config.yaml
n_layer: 8
d_model: 160
n_head: 5
n_kv_head: 1
head_dim: 32
d_mlp: 448
vocab_size: 1024
activation: "swiglu"
norm: "rmsnorm"
norm_place: "pre"
norm_eps: 1e-06
positions: "rope"
rope_base: 10000.0
rope_fraction: 1.0
qk_norm: true
attn_scale: 0.177
bias: "none"
tie_embeddings: true
parallel_block: false
init: "uniform"
init_std_qkv: 0.0549
init_std_o: 0.0
init_std_up: 0.0549
init_std_down: 0.0
optimizer: "cautious_adamw"
lr: 0.00248
beta1: 0.9
beta2: 0.98
weight_decay: 0.035
lr_head: 0.00624
grad_clip: 2.0
warmup_steps: 489
schedule: "wsd"
decay_fraction: 0.694
decay_shape: "linear"
final_lr_fraction: 0.05
batch_tokens: 16384
seq_len: 1024
doc_mask: false
z_loss: 0.0001
train_tokens: 97460000
steps: 5949
dataset: "wikipedia_en"
Each number is 200 + 20 x the weight over its row's rms, rounded and kept within 0 to 999. Layers, rows and columns count from 0. The size before them is the row's rms in percent of the matrix's.

# layer 4 MLP down (transposed), 448x160, rms 0.0876, rows 207-221, columns 0-159
104,172,172,219,199,180,205,246,216,184,163,208,206,189,192,171,165,222,217,202,224,212,212,193,195,224,191,206,189,172,207,189,157,179,210,203,192,173,200,194,203,178,206,197,211,187,187,207,191,195,187,197,197,164,211,247,192,239,170,209,211,233,194,191,212,223,221,211,198,164,192,208,205,207,195,190,156,201,187,215,155,176,187,202,211,216,195,190,188,216,205,224,186,223,202,177,159,220,200,217,185,203,224,191,197,226,198,163,175,228,194,202,196,195,196,220,220,248,220,230,184,193,145,201,238,210,201,225,206,195,199,178,198,204,231,238,235,166,189,166,200,195,181,205,210,223,198,217,208,177,205,166,221,187,212,214,195,190,183,225,226
091,176,230,222,222,211,221,231,185,198,161,188,188,194,210,195,178,211,234,201,197,201,185,200,203,225,197,177,227,180,217,182,179,194,213,237,211,196,199,207,240,194,168,193,224,212,208,189,202,243,169,187,177,211,220,212,186,210,205,247,205,197,160,197,197,211,230,215,194,206,214,216,175,209,213,193,212,172,169,181,157,197,207,198,237,220,192,175,205,172,174,183,183,194,222,227,187,214,229,214,215,196,178,206,196,178,179,176,219,219,229,166,185,194,215,195,202,154,183,214,224,192,170,193,233,213,174,189,229,193,212,208,186,185,162,210,216,205,195,215,161,203,198,199,255,184,206,190,205,204,213,159,229,202,191,221,173,210,188,182,203
097,173,206,197,199,219,217,205,174,208,227,221,217,202,203,232,168,184,190,210,169,240,194,198,218,202,203,177,237,209,195,196,174,182,210,205,207,184,234,190,227,202,189,201,185,197,204,162,191,210,213,222,216,155,209,192,196,227,206,209,183,186,168,188,224,225,178,208,237,211,180,208,197,200,240,173,205,202,215,200,153,197,201,186,217,240,201,203,203,229,195,183,197,219,189,179,190,198,192,210,202,238,171,175,202,168,185,156,201,197,197,187,196,192,157,188,210,171,217,179,211,179,183,205,194,192,207,224,225,193,190,176,219,222,190,157,170,169,217,200,239,207,230,202,213,220,224,242,189,185,177,230,166,213,177,204,179,202,190,170,216
101,150,201,178,199,186,218,204,207,204,193,199,216,195,207,176,193,209,199,235,216,200,185,218,225,198,205,203,174,214,206,177,187,180,204,204,212,172,197,206,184,220,216,212,186,208,190,193,188,207,175,205,202,246,220,225,195,181,198,196,226,192,213,164,186,231,168,221,221,211,220,219,215,182,197,186,180,199,189,203,182,203,210,180,186,215,202,211,175,198,200,237,185,180,214,183,166,188,197,240,217,186,219,183,195,161,185,198,217,181,168,225,175,195,224,228,225,171,158,179,181,184,224,174,203,205,194,175,201,186,230,205,230,186,236,186,194,218,231,176,152,192,162,206,183,229,170,207,170,219,243,225,199,207,237,180,183,175,172,174,207
101,191,203,183,224,214,208,168,188,179,195,214,192,223,204,220,180,174,169,228,203,166,242,206,227,224,223,210,202,192,188,212,170,197,192,209,168,208,182,235,202,192,238,170,202,164,235,252,202,198,189,191,193,204,196,203,167,179,207,203,187,223,210,196,240,178,194,206,192,207,203,187,203,223,225,184,208,170,180,215,221,224,173,201,209,228,171,176,214,163,187,165,176,224,174,205,181,230,219,231,191,182,233,207,239,194,193,182,186,194,221,170,189,188,226,227,212,219,184,179,171,184,189,225,185,222,202,206,245,182,202,191,172,175,185,221,191,203,158,202,200,179,185,198,199,206,202,229,179,171,213,190,203,210,185,203,197,211,211,217,216
086,213,199,186,226,141,197,226,183,194,204,167,204,199,177,189,178,192,209,195,210,207,190,212,187,215,213,162,198,186,142,207,193,178,194,230,209,201,244,217,197,220,214,196,196,199,196,169,166,199,233,197,179,245,197,202,232,176,229,213,200,193,202,207,198,187,228,200,188,195,194,181,201,190,177,188,226,185,201,205,206,234,221,192,185,230,218,215,174,213,208,196,176,200,228,240,207,214,200,195,192,204,202,193,175,175,214,176,270,211,200,217,178,203,205,221,173,202,171,195,204,213,172,188,167,213,186,219,217,224,233,189,209,198,197,209,231,217,187,189,197,162,206,169,226,215,187,180,173,229,226,214,200,191,215,175,234,194,169,215,212
098,196,186,196,172,202,228,213,188,224,198,217,197,207,184,218,200,202,188,214,214,188,213,169,209,202,229,229,201,183,208,221,205,216,149,201,227,195,204,206,224,249,217,216,203,213,201,174,199,175,207,216,210,207,157,147,183,211,194,209,215,188,182,238,206,186,195,214,185,212,200,216,198,194,231,220,187,162,228,191,201,227,214,178,191,190,202,178,184,201,209,214,261,141,214,194,196,217,169,195,217,168,187,207,172,189,163,181,206,174,179,216,172,213,200,188,179,204,188,197,165,206,238,200,174,226,223,194,191,221,198,223,215,194,211,197,222,192,210,191,189,190,217,188,171,167,224,195,198,150,230,224,207,198,171,188,227,204,202,187,198
101,179,219,176,201,196,196,216,230,200,183,202,180,181,223,218,207,198,187,205,213,156,164,188,191,211,213,170,172,200,168,184,232,209,183,214,219,218,194,176,191,220,225,217,193,179,182,206,206,203,205,203,208,239,209,215,217,184,217,165,204,207,174,192,239,202,182,170,209,218,185,217,207,184,213,222,171,179,212,169,187,225,176,213,179,170,226,180,136,200,207,201,236,189,202,184,229,205,195,208,186,192,180,183,193,199,200,206,188,155,245,205,241,210,179,242,179,168,231,227,181,218,201,186,193,194,179,161,202,223,181,194,172,183,192,172,196,186,187,200,215,206,188,238,180,209,186,223,211,227,195,207,223,217,179,216,204,199,177,215,191
088,182,206,200,217,224,213,211,195,227,182,189,206,210,224,195,215,244,194,202,210,210,183,195,184,205,208,202,204,188,205,202,203,192,211,236,226,187,202,165,186,150,206,208,208,210,196,197,222,297,175,194,219,190,223,193,180,204,184,259,223,179,214,210,217,212,165,212,218,216,191,163,209,172,209,199,205,221,190,191,207,230,180,220,248,182,191,170,218,201,199,211,214,228,169,214,166,182,205,183,192,192,210,208,245,180,200,208,206,207,219,222,196,226,208,203,204,186,229,198,184,215,175,179,182,207,163,167,190,192,190,219,223,190,182,236,212,218,198,223,222,193,211,201,225,190,191,196,179,230,191,210,218,192,203,214,186,230,192,194,203
105,219,239,207,161,223,140,170,170,215,215,193,190,181,222,177,185,196,169,196,235,196,189,206,226,198,197,181,233,200,219,193,169,213,222,189,223,227,184,194,211,189,199,205,206,219,186,200,200,203,214,181,213,202,237,186,179,217,166,205,165,195,214,204,208,200,181,217,194,201,205,186,238,195,203,195,239,175,194,167,173,235,243,206,197,185,236,195,185,185,217,224,177,232,214,201,222,177,162,225,231,198,212,189,198,198,179,187,205,203,205,188,197,211,206,206,218,203,194,162,217,212,216,210,147,191,208,217,229,192,196,227,190,190,208,201,221,166,212,202,212,212,195,199,202,219,235,210,190,198,226,203,164,186,210,171,179,206,245,229,188
090,207,190,215,200,205,225,197,193,183,188,169,219,193,185,224,202,197,198,208,214,212,195,201,205,210,213,206,197,181,166,220,190,187,217,151,203,192,189,188,223,212,171,243,183,211,210,193,208,195,227,163,190,216,201,193,195,190,228,197,174,210,164,213,210,219,216,197,249,161,210,178,204,239,215,192,217,180,166,182,149,157,184,218,212,204,190,225,193,232,205,201,191,168,201,171,213,156,249,181,211,198,219,232,184,200,173,194,204,202,205,218,229,194,187,166,219,180,183,209,204,186,197,166,230,173,190,207,161,185,187,205,195,157,197,199,191,192,195,232,225,186,199,203,161,165,194,187,229,211,178,198,193,194,178,220,230,216,196,209,207
105,221,204,206,182,219,229,222,172,213,217,167,229,248,203,209,194,186,219,201,186,182,189,203,218,197,221,221,193,177,202,178,144,205,195,206,224,190,194,180,202,227,188,198,189,163,200,224,214,192,167,184,222,162,187,200,202,241,192,222,218,233,210,191,176,194,183,176,195,201,200,201,205,188,197,220,155,189,222,205,224,195,189,209,222,247,184,176,189,209,196,167,190,210,202,212,171,183,189,233,190,188,214,189,226,187,192,191,224,208,180,185,180,199,182,226,199,215,180,167,178,168,211,171,238,174,217,217,201,202,224,207,221,243,233,202,188,183,150,195,208,193,203,217,217,201,180,205,227,191,210,205,207,215,168,215,238,203,173,180,181
097,203,181,169,178,196,199,194,194,156,206,234,208,174,187,192,222,229,205,200,212,183,194,193,210,207,194,178,178,187,223,218,203,204,221,200,231,195,218,178,173,219,178,195,160,188,180,188,169,180,211,183,205,209,197,198,165,201,180,151,195,229,212,198,210,182,220,218,151,202,152,195,208,211,204,207,216,206,190,209,202,232,198,198,217,169,184,225,192,210,179,242,232,179,215,205,207,206,207,176,197,222,197,203,232,232,202,249,204,203,189,199,203,224,182,209,172,195,200,157,194,222,167,218,195,177,212,205,204,234,228,202,191,224,170,197,211,208,188,195,228,169,233,194,194,182,226,190,186,204,178,207,226,200,200,179,252,212,237,197,227
089,173,232,186,178,203,180,199,219,178,190,220,200,179,186,245,194,190,161,177,213,192,205,209,171,206,202,180,213,174,193,195,211,214,220,181,220,181,220,209,184,198,173,223,176,193,225,190,165,247,169,208,202,183,210,196,180,215,189,215,183,215,182,203,206,192,223,206,199,209,208,197,213,201,230,162,210,158,195,182,210,159,199,192,230,240,165,201,215,217,193,218,190,206,191,190,213,224,203,215,184,216,210,225,217,217,180,183,175,192,202,216,217,176,202,190,246,246,172,190,259,177,201,211,224,195,203,215,171,186,180,199,230,187,216,235,229,175,175,206,194,219,177,200,201,216,194,242,225,198,181,198,233,204,230,193,191,217,196,184,204
091,201,192,191,168,208,187,200,248,212,228,186,191,228,192,203,215,182,190,210,229,156,216,199,189,193,189,201,197,194,210,172,198,204,182,184,231,225,177,204,186,195,197,249,208,150,204,192,187,219,181,210,192,197,191,208,198,209,174,244,197,174,159,232,195,173,222,222,174,235,184,197,182,190,240,193,206,181,181,222,208,179,179,175,257,206,206,177,217,218,228,209,213,206,204,169,193,191,190,170,186,193,184,208,208,183,183,205,192,233,212,200,225,202,171,197,205,177,217,196,220,190,202,197,211,222,187,207,198,232,191,170,210,200,232,238,206,171,225,186,194,224,196,168,181,202,195,180,241,194,209,169,196,142,203,190,199,208,211,210,214
# layer 4 MLP gate, 448x160, rms 0.101, rows 208-222, columns 0-159
098,213,197,195,196,197,212,224,183,177,207,164,179,200,231,221,195,225,206,193,224,176,193,166,185,198,208,167,211,194,225,205,152,192,212,230,164,202,209,201,224,227,192,221,206,199,222,210,219,217,191,197,175,203,206,217,199,219,191,208,215,180,204,231,222,178,207,212,195,219,209,204,227,202,203,188,197,213,212,200,183,225,198,166,211,216,192,203,164,223,189,203,198,210,175,212,201,206,191,224,204,174,171,195,230,224,163,168,202,195,193,179,204,193,197,214,205,208,170,162,158,235,174,173,176,200,168,186,250,207,189,202,217,229,179,209,165,199,216,195,219,198,231,176,264,191,210,172,190,192,181,198,200,202,157,223,215,186,212,214,251
099,191,218,206,167,219,184,208,201,187,192,230,220,215,163,205,198,166,178,238,202,186,175,175,191,150,201,235,223,206,191,215,229,187,200,199,193,210,173,191,211,238,209,204,179,224,206,171,204,220,148,195,205,192,180,240,220,206,194,232,190,217,174,196,191,202,173,194,195,216,209,211,229,206,181,207,187,213,155,182,188,192,228,160,180,199,212,205,217,235,205,215,207,223,205,184,167,222,210,177,224,209,201,196,232,238,205,193,186,218,215,208,212,189,254,211,181,208,207,199,213,190,206,227,197,251,199,186,172,214,231,186,232,182,191,163,203,189,185,214,201,192,218,194,231,201,195,199,199,212,205,189,237,225,202,191,222,233,199,210,214
098,208,199,190,224,221,247,211,184,197,180,192,205,214,192,193,202,183,208,203,199,160,177,212,163,187,197,208,198,169,208,198,189,230,208,189,206,181,208,182,212,159,203,239,183,183,201,191,208,167,198,203,208,196,181,194,207,179,235,190,210,231,187,204,198,171,216,195,219,215,139,210,195,175,184,198,202,188,171,189,195,215,175,200,144,194,200,193,181,197,202,222,208,193,197,186,221,214,205,204,187,215,214,194,230,160,188,169,210,189,178,179,195,197,184,231,165,200,220,190,201,162,178,200,188,177,210,227,190,189,189,253,194,214,220,211,226,204,183,186,232,141,231,203,228,226,200,201,204,207,197,187,224,182,240,193,178,197,182,198,250
102,189,173,159,221,188,219,194,182,197,217,215,202,184,180,186,206,205,223,215,193,198,205,170,208,218,208,198,220,200,249,208,203,190,190,199,171,210,146,246,218,196,218,207,201,174,194,239,200,220,157,219,202,182,202,249,185,206,179,205,261,215,213,200,182,197,210,192,217,214,180,212,221,173,193,203,192,159,221,195,206,211,174,183,175,222,196,189,230,163,222,227,213,185,206,216,170,200,190,206,177,205,208,203,184,197,206,214,172,208,214,190,177,173,205,198,190,219,186,185,223,232,235,194,240,199,177,212,167,186,216,199,199,196,180,218,203,190,187,219,229,197,222,201,181,217,245,177,217,234,191,189,211,208,218,189,201,192,225,162,220
088,226,206,199,214,210,198,218,190,204,225,185,205,209,213,217,211,208,212,199,225,243,196,208,188,218,221,209,186,182,222,201,160,237,190,248,183,225,213,216,178,204,193,207,213,222,173,156,195,228,232,180,160,213,148,209,218,190,220,213,208,233,202,211,183,174,173,176,226,193,239,209,199,210,178,185,242,194,209,187,198,189,204,202,203,204,204,206,200,161,187,185,188,195,188,193,188,204,178,180,198,224,179,207,235,170,196,154,250,201,187,218,213,201,188,203,183,210,178,169,189,187,149,201,194,201,190,197,200,208,187,188,141,171,209,206,213,204,188,177,217,180,209,181,211,198,211,202,198,207,211,207,228,215,240,190,165,215,220,207,184
097,255,209,162,156,208,193,171,138,161,192,179,191,214,195,216,215,218,194,207,189,219,218,216,221,181,234,189,207,188,200,216,158,234,213,167,181,161,198,214,186,213,222,191,218,167,204,195,210,194,187,171,188,157,231,197,211,210,179,182,186,203,181,197,215,189,217,232,200,203,236,198,208,205,180,196,167,183,172,199,194,194,246,205,168,175,222,207,196,203,191,189,211,197,199,218,199,183,190,208,212,192,228,198,206,206,184,204,228,226,167,230,217,186,205,185,197,202,217,198,206,193,198,223,189,187,186,199,179,189,250,211,199,187,199,186,220,186,237,195,225,228,179,182,188,173,174,183,190,173,223,222,233,221,191,195,198,188,202,207,185
097,218,238,196,184,180,219,187,194,189,208,238,216,197,179,199,195,167,176,205,177,213,218,195,228,227,230,192,228,212,203,168,213,182,176,180,206,204,193,194,161,188,185,164,232,176,171,225,201,206,215,189,177,191,195,188,210,221,201,230,167,248,199,215,179,234,233,173,230,182,168,208,253,187,182,211,219,212,192,217,191,188,184,187,183,226,189,192,245,202,214,218,190,180,197,183,215,204,165,225,200,165,226,220,215,216,206,241,211,207,183,207,213,208,187,213,224,189,175,186,217,169,206,215,205,217,197,202,174,189,224,219,201,235,191,219,213,170,206,179,206,211,169,228,180,214,215,190,188,205,192,203,189,207,182,173,180,223,174,189,211
095,176,176,197,194,193,186,196,198,203,210,192,206,215,213,159,168,217,198,192,219,217,225,204,193,198,183,249,179,203,189,191,228,196,219,236,173,195,203,157,188,222,201,199,228,196,192,174,181,199,170,213,186,194,144,172,225,209,225,214,217,221,216,209,218,209,198,221,216,210,175,191,200,189,205,152,199,221,205,206,203,173,201,188,175,234,170,218,198,177,211,204,182,181,218,224,192,174,230,201,173,210,205,133,217,245,179,204,209,193,208,205,187,186,236,206,209,195,195,186,192,211,193,195,210,157,205,211,198,245,215,180,195,202,205,180,171,212,187,216,215,202,187,224,187,202,185,222,214,228,189,228,191,217,245,212,195,207,180,154,195
103,173,189,212,191,193,247,238,224,197,220,221,162,209,170,238,173,209,212,205,170,169,170,188,201,179,179,155,246,186,180,181,201,176,218,184,202,174,192,194,189,196,177,175,239,220,197,191,201,236,193,190,178,186,214,207,202,190,228,197,191,192,220,204,196,180,219,178,232,206,211,213,216,198,174,195,206,203,184,220,167,157,202,186,215,173,173,192,204,185,171,189,203,187,194,179,150,205,196,181,181,217,243,177,207,253,175,199,225,189,198,199,197,173,203,203,204,226,199,210,192,182,175,215,196,213,210,182,175,202,236,219,200,177,208,204,239,180,190,201,203,220,187,217,222,170,179,205,205,176,188,204,220,216,222,213,197,178,194,190,189
100,184,200,209,168,186,231,197,188,219,200,217,180,190,186,200,226,211,189,233,183,229,169,155,233,192,208,160,197,191,205,203,204,237,176,187,229,199,177,173,226,230,193,206,178,186,190,209,177,232,216,194,224,226,183,193,199,185,181,212,206,199,221,196,211,227,221,194,180,195,217,220,239,208,227,220,225,185,182,226,217,162,216,196,213,201,190,161,220,207,217,185,211,159,205,168,203,204,200,183,190,195,200,216,185,199,161,186,198,162,206,195,240,210,213,223,189,212,199,194,188,165,181,198,192,213,183,220,216,197,226,193,182,179,202,206,167,189,140,211,202,231,202,204,206,216,206,199,238,183,181,187,221,210,172,199,207,224,174,250,192
106,225,193,197,219,200,194,204,219,170,237,253,197,169,165,218,201,193,179,189,191,218,140,178,145,198,186,221,187,216,204,149,178,226,202,209,230,185,181,189,212,181,221,221,208,214,200,222,195,229,184,236,212,194,209,213,218,179,222,227,219,220,169,240,189,193,191,196,191,181,185,196,206,193,184,228,217,205,214,196,164,178,201,233,225,216,214,195,209,171,194,189,168,203,206,196,180,164,173,189,182,231,182,208,195,190,181,196,202,211,196,224,176,181,204,202,181,193,171,190,193,182,161,196,216,245,184,199,211,206,196,209,172,228,209,231,210,191,214,195,188,182,183,195,182,193,170,208,198,195,198,176,198,197,238,222,192,200,179,202,221
104,196,209,215,185,221,225,201,197,233,216,179,192,206,181,213,193,172,182,184,207,205,206,181,179,176,193,218,191,212,180,201,202,212,175,180,208,163,195,217,222,189,197,189,216,198,191,169,218,195,167,211,198,201,226,209,224,215,206,188,154,176,201,216,157,225,171,196,192,186,192,238,228,195,200,225,189,175,242,181,188,176,228,189,194,235,230,194,230,184,190,210,210,196,220,193,210,179,202,179,205,182,222,199,197,218,155,165,205,179,176,214,199,174,191,208,195,235,167,230,174,206,219,170,203,234,205,208,153,203,216,189,206,202,213,190,174,189,240,228,180,239,236,201,181,189,183,223,233,184,189,221,218,195,236,193,192,205,222,180,171
097,193,193,186,203,209,175,206,209,203,187,188,196,186,235,162,195,222,192,207,215,205,196,227,207,243,238,238,191,199,217,187,206,166,215,198,190,154,203,190,215,190,191,208,173,189,194,178,217,181,191,181,188,190,251,170,189,184,207,202,161,195,226,213,213,211,217,191,178,227,177,198,176,192,228,185,214,175,219,180,222,179,179,177,203,190,186,202,197,169,224,207,171,212,208,213,195,215,202,227,160,177,166,193,209,188,189,202,213,220,224,200,198,209,180,189,168,200,235,207,225,206,226,209,201,196,217,220,165,238,208,179,233,190,197,207,221,245,223,189,191,214,185,220,177,223,191,211,212,214,178,167,201,184,252,214,180,212,247,201,228
095,231,209,212,183,206,184,189,228,194,187,207,225,220,206,174,229,191,191,195,189,211,190,205,184,218,226,211,184,171,231,174,194,176,219,181,232,209,196,222,177,235,221,221,178,165,201,241,197,216,195,197,207,198,205,188,205,219,175,191,143,215,195,249,213,189,231,222,217,231,173,186,185,186,214,230,212,174,146,196,199,174,188,186,210,169,153,180,211,214,213,182,216,206,193,212,186,180,189,207,194,205,172,210,214,162,188,209,224,173,225,173,200,232,196,203,165,175,219,178,191,211,193,169,200,204,174,202,171,215,185,209,190,203,215,220,223,206,238,176,201,196,204,211,199,182,200,202,182,203,211,162,215,157,196,186,192,178,193,220,199
093,217,186,221,189,222,174,199,221,184,214,206,201,222,195,178,214,183,198,207,235,192,179,199,200,213,198,177,208,228,169,227,200,200,229,205,190,185,222,201,175,221,197,245,209,168,191,220,205,161,179,203,188,189,164,209,217,192,195,210,181,223,210,160,166,193,174,175,208,243,207,232,196,214,209,243,189,239,189,194,163,204,184,190,206,221,205,206,210,214,195,206,202,240,185,162,188,195,186,219,190,186,199,203,173,228,192,159,221,202,175,166,220,217,213,208,213,211,207,204,181,215,165,198,175,195,205,242,196,217,247,210,194,178,193,234,190,181,205,188,214,233,181,200,224,190,218,175,231,169,223,185,189,222,178,202,201,194,179,234,185
# layer 4 MLP up, 448x160, rms 0.101, rows 208-221, columns 0-159
094,201,177,212,180,209,197,202,200,191,212,183,218,181,209,222,207,225,190,204,221,232,200,202,209,178,171,202,204,175,212,184,253,187,189,190,211,199,204,234,208,198,186,220,215,167,203,214,215,151,206,248,220,202,192,208,195,229,192,177,190,164,232,190,194,209,185,190,206,188,224,183,184,215,182,174,216,197,198,219,240,237,208,237,173,146,167,209,221,211,205,243,216,208,243,206,201,196,211,171,205,225,194,189,176,230,199,232,208,183,173,217,172,188,202,215,173,219,208,199,198,213,230,191,176,205,242,204,169,196,184,213,227,209,229,200,233,189,195,178,227,193,180,212,202,176,190,212,193,211,194,214,181,174,228,183,169,177,187,195,197
096,226,230,189,228,212,228,203,207,202,192,181,212,199,182,205,190,196,209,177,227,216,242,207,177,177,160,211,187,219,183,193,184,216,232,240,193,238,195,197,175,208,181,203,214,184,196,233,196,204,217,182,192,178,209,197,246,146,183,214,252,208,237,202,183,197,227,249,192,210,227,171,191,183,204,206,193,241,212,213,190,207,195,215,218,182,194,195,199,205,200,215,185,174,186,212,185,214,207,235,208,183,181,171,180,204,220,222,181,200,236,177,188,197,188,167,217,204,217,193,188,222,209,210,193,211,198,191,192,208,221,199,176,193,197,180,217,212,208,212,176,232,173,199,188,183,176,166,206,152,222,221,203,169,230,205,210,204,222,226,234
099,202,188,246,194,200,171,170,210,170,189,222,194,197,209,216,227,171,193,182,181,224,206,210,189,211,143,194,207,189,215,188,225,241,192,215,218,188,198,176,211,176,237,181,223,213,213,212,190,210,199,180,202,230,216,213,190,202,231,201,211,168,167,211,215,217,174,198,179,200,211,174,192,189,194,229,199,211,210,225,201,224,205,223,201,191,207,215,191,183,210,156,184,167,205,222,230,206,194,172,210,196,172,185,217,159,198,246,182,204,206,185,191,209,173,182,213,209,176,189,239,205,225,210,198,192,166,204,199,206,196,180,181,189,207,191,222,153,218,214,180,190,190,165,142,205,227,169,211,188,198,165,211,189,191,213,173,233,197,191,206
098,195,219,209,195,192,202,133,218,202,197,186,239,201,202,191,194,204,213,211,212,180,193,194,203,168,226,205,175,178,177,166,233,215,194,216,184,155,195,217,202,163,195,187,197,201,177,208,180,191,210,216,201,187,238,192,220,193,199,212,202,254,176,182,196,223,226,213,225,175,198,228,182,181,205,219,196,222,235,191,224,234,243,255,210,207,192,190,217,193,192,220,225,206,215,208,205,203,178,177,167,223,224,202,176,252,205,216,186,183,195,188,216,205,209,234,196,211,190,213,178,234,219,198,208,150,189,224,188,176,219,208,176,205,205,201,192,182,187,207,225,201,180,221,183,196,193,216,208,217,203,232,193,195,194,175,213,219,168,189,189
095,188,174,237,214,174,187,214,246,160,214,201,250,209,184,198,206,217,188,214,193,234,179,183,196,225,192,213,224,159,196,171,206,231,189,199,201,209,163,158,177,204,173,196,200,180,217,177,187,200,210,165,208,182,213,220,213,236,208,224,162,176,201,201,165,205,187,216,200,204,212,184,226,220,232,182,212,178,220,201,207,193,192,199,170,196,174,210,200,202,190,194,195,188,165,215,196,185,182,214,190,228,210,222,263,188,218,230,207,242,223,233,200,205,225,203,167,193,202,200,202,181,227,193,191,234,194,194,177,197,210,210,207,220,212,188,206,208,186,210,195,223,217,201,192,187,185,212,186,223,213,206,199,181,210,186,161,218,231,239,193
100,200,202,207,206,204,198,189,216,201,191,211,206,205,188,158,242,165,184,203,202,175,218,177,186,196,206,237,167,211,193,217,183,249,215,192,194,207,184,193,211,221,201,189,206,173,189,204,201,196,196,166,196,170,220,183,192,178,168,204,162,218,183,211,189,231,190,206,180,205,200,186,191,236,199,204,196,185,200,195,222,223,225,182,171,211,227,236,203,185,180,181,186,224,201,203,206,215,195,208,210,194,217,202,239,229,207,201,201,232,192,192,241,229,183,230,207,176,236,220,201,238,180,236,216,156,184,188,189,187,221,194,229,192,203,190,145,159,178,160,187,196,181,220,188,203,199,186,201,212,169,192,235,179,190,224,160,191,185,209,208
097,195,193,231,229,206,187,173,201,204,233,209,192,207,195,203,218,211,215,195,226,185,202,196,182,189,187,244,208,215,205,195,185,172,200,198,168,214,210,194,174,195,179,212,218,224,184,198,163,188,240,221,206,234,164,169,193,233,209,210,189,224,238,207,212,174,210,226,210,207,207,187,210,175,170,193,210,216,183,191,192,211,201,215,199,246,219,208,196,187,193,173,197,172,227,189,197,211,229,189,228,214,183,206,196,202,167,219,220,209,200,179,232,202,227,201,192,182,183,175,197,224,177,219,188,215,159,233,213,172,165,209,194,205,171,194,245,188,161,175,201,240,202,230,203,248,176,189,172,200,200,247,185,210,217,197,213,180,205,177,197
095,208,195,217,189,205,239,181,212,230,210,210,218,184,212,213,225,181,176,218,199,196,185,183,189,200,235,173,173,189,203,185,194,218,232,217,207,210,195,203,183,206,195,182,202,184,244,228,192,221,210,160,220,170,177,210,200,184,190,212,185,195,216,233,178,185,165,216,169,216,214,182,205,163,184,201,212,228,181,175,167,199,214,218,241,202,207,190,225,231,176,198,232,227,189,203,181,208,173,193,212,195,232,222,217,182,170,219,189,212,201,233,237,215,194,200,206,174,184,231,179,188,184,190,175,207,181,211,211,193,184,171,213,188,210,231,214,184,202,215,190,225,221,220,199,165,159,216,189,200,184,203,236,168,204,172,222,221,170,246,198
102,191,218,219,195,233,217,215,232,187,187,210,222,212,204,218,208,164,177,200,198,218,226,234,190,206,193,250,184,202,194,211,192,183,225,171,191,219,171,152,175,185,227,187,219,205,170,216,240,179,196,185,190,175,196,207,189,204,183,220,200,194,235,205,220,210,196,186,219,199,212,216,242,225,171,230,210,206,206,184,225,175,205,248,202,234,202,204,201,221,165,214,212,241,210,188,218,205,208,162,187,193,204,202,193,179,230,194,206,189,216,171,225,207,181,233,189,197,220,202,207,217,233,205,199,182,178,207,192,243,204,222,172,181,170,205,229,206,182,237,215,178,194,193,185,184,201,172,197,217,181,190,199,184,175,210,243,186,175,213,191
096,169,216,220,224,215,179,188,217,221,204,214,200,196,190,189,140,226,209,161,181,215,232,218,183,206,182,238,175,193,222,214,189,164,225,222,195,210,189,204,180,203,206,175,189,205,198,218,182,185,193,212,176,195,196,213,213,206,229,189,212,201,211,187,209,200,214,195,173,184,198,211,162,189,175,220,199,220,203,205,223,240,178,219,177,216,236,205,209,204,205,193,219,242,179,229,234,200,178,207,190,196,212,177,237,209,229,163,160,202,196,213,195,215,206,227,244,201,191,204,175,202,212,198,194,238,208,180,241,245,231,186,210,242,219,182,211,217,201,184,203,181,227,216,211,211,177,202,189,209,181,197,173,224,225,198,197,179,229,204,217
105,190,208,196,220,214,227,212,182,171,192,209,179,179,204,189,207,207,195,191,193,186,209,215,190,166,205,220,216,234,178,195,202,226,175,233,188,174,212,217,223,240,202,217,228,207,212,161,167,212,217,205,192,201,181,200,209,193,241,189,200,205,213,209,172,169,171,228,199,275,201,175,186,187,186,232,243,218,218,199,208,189,213,204,173,211,205,193,180,222,184,218,210,207,218,177,193,196,217,172,183,190,189,200,210,174,227,198,198,231,170,193,248,226,198,167,196,169,199,182,213,188,157,182,192,189,209,184,206,174,194,220,208,200,219,199,239,178,219,189,179,224,193,194,189,204,179,230,199,172,181,218,216,173,188,180,230,173,193,191,173
106,217,199,228,207,203,177,199,206,188,188,198,195,199,206,196,212,150,202,167,240,208,224,235,206,173,199,193,212,214,177,206,205,215,182,199,210,168,193,189,199,235,182,236,207,195,203,211,208,164,166,206,223,186,204,226,232,218,201,185,185,190,187,200,185,208,194,213,193,181,249,207,194,203,178,220,234,189,198,221,212,162,185,192,193,222,208,201,236,218,216,168,213,208,204,209,231,191,207,163,210,170,195,204,233,185,239,181,210,158,213,178,198,185,209,203,218,214,231,188,193,213,197,189,233,229,204,198,182,176,197,239,200,221,267,199,213,197,201,199,178,232,175,174,179,202,207,236,206,194,184,210,181,231,218,174,211,211,192,239,197
102,219,225,197,182,184,226,227,212,210,210,231,210,196,215,244,174,176,227,232,180,156,209,191,195,187,200,211,212,201,163,223,200,162,203,198,185,199,161,215,199,173,219,223,202,207,240,204,197,199,180,209,214,229,216,212,244,193,187,209,229,219,204,197,184,206,172,168,218,201,208,235,226,216,210,204,192,181,207,173,211,208,235,214,184,180,252,195,188,183,199,210,191,216,189,196,171,211,192,199,174,204,222,215,187,215,206,202,206,191,202,198,230,200,155,180,244,217,188,204,210,224,202,219,222,200,187,163,217,191,193,189,180,203,206,204,212,189,177,172,207,230,182,189,194,227,178,172,207,177,193,190,207,254,201,179,206,227,155,170,188
093,204,197,198,196,192,199,208,200,215,213,186,192,188,179,222,164,208,235,176,190,202,202,179,186,160,181,238,203,209,169,223,203,215,173,233,185,165,157,197,207,162,212,168,211,236,181,230,213,191,203,264,179,189,202,189,211,177,206,202,226,206,223,187,185,236,208,194,217,170,229,219,182,187,205,173,193,208,197,154,199,226,233,218,153,193,210,189,199,220,212,216,193,191,186,186,193,219,211,182,213,207,184,202,201,187,193,186,194,210,181,183,183,193,214,157,204,200,192,185,203,208,225,207,227,180,204,178,188,194,169,191,180,229,197,158,188,197,187,209,221,187,183,188,200,194,230,204,210,184,203,229,180,247,151,226,183,196,201,181,192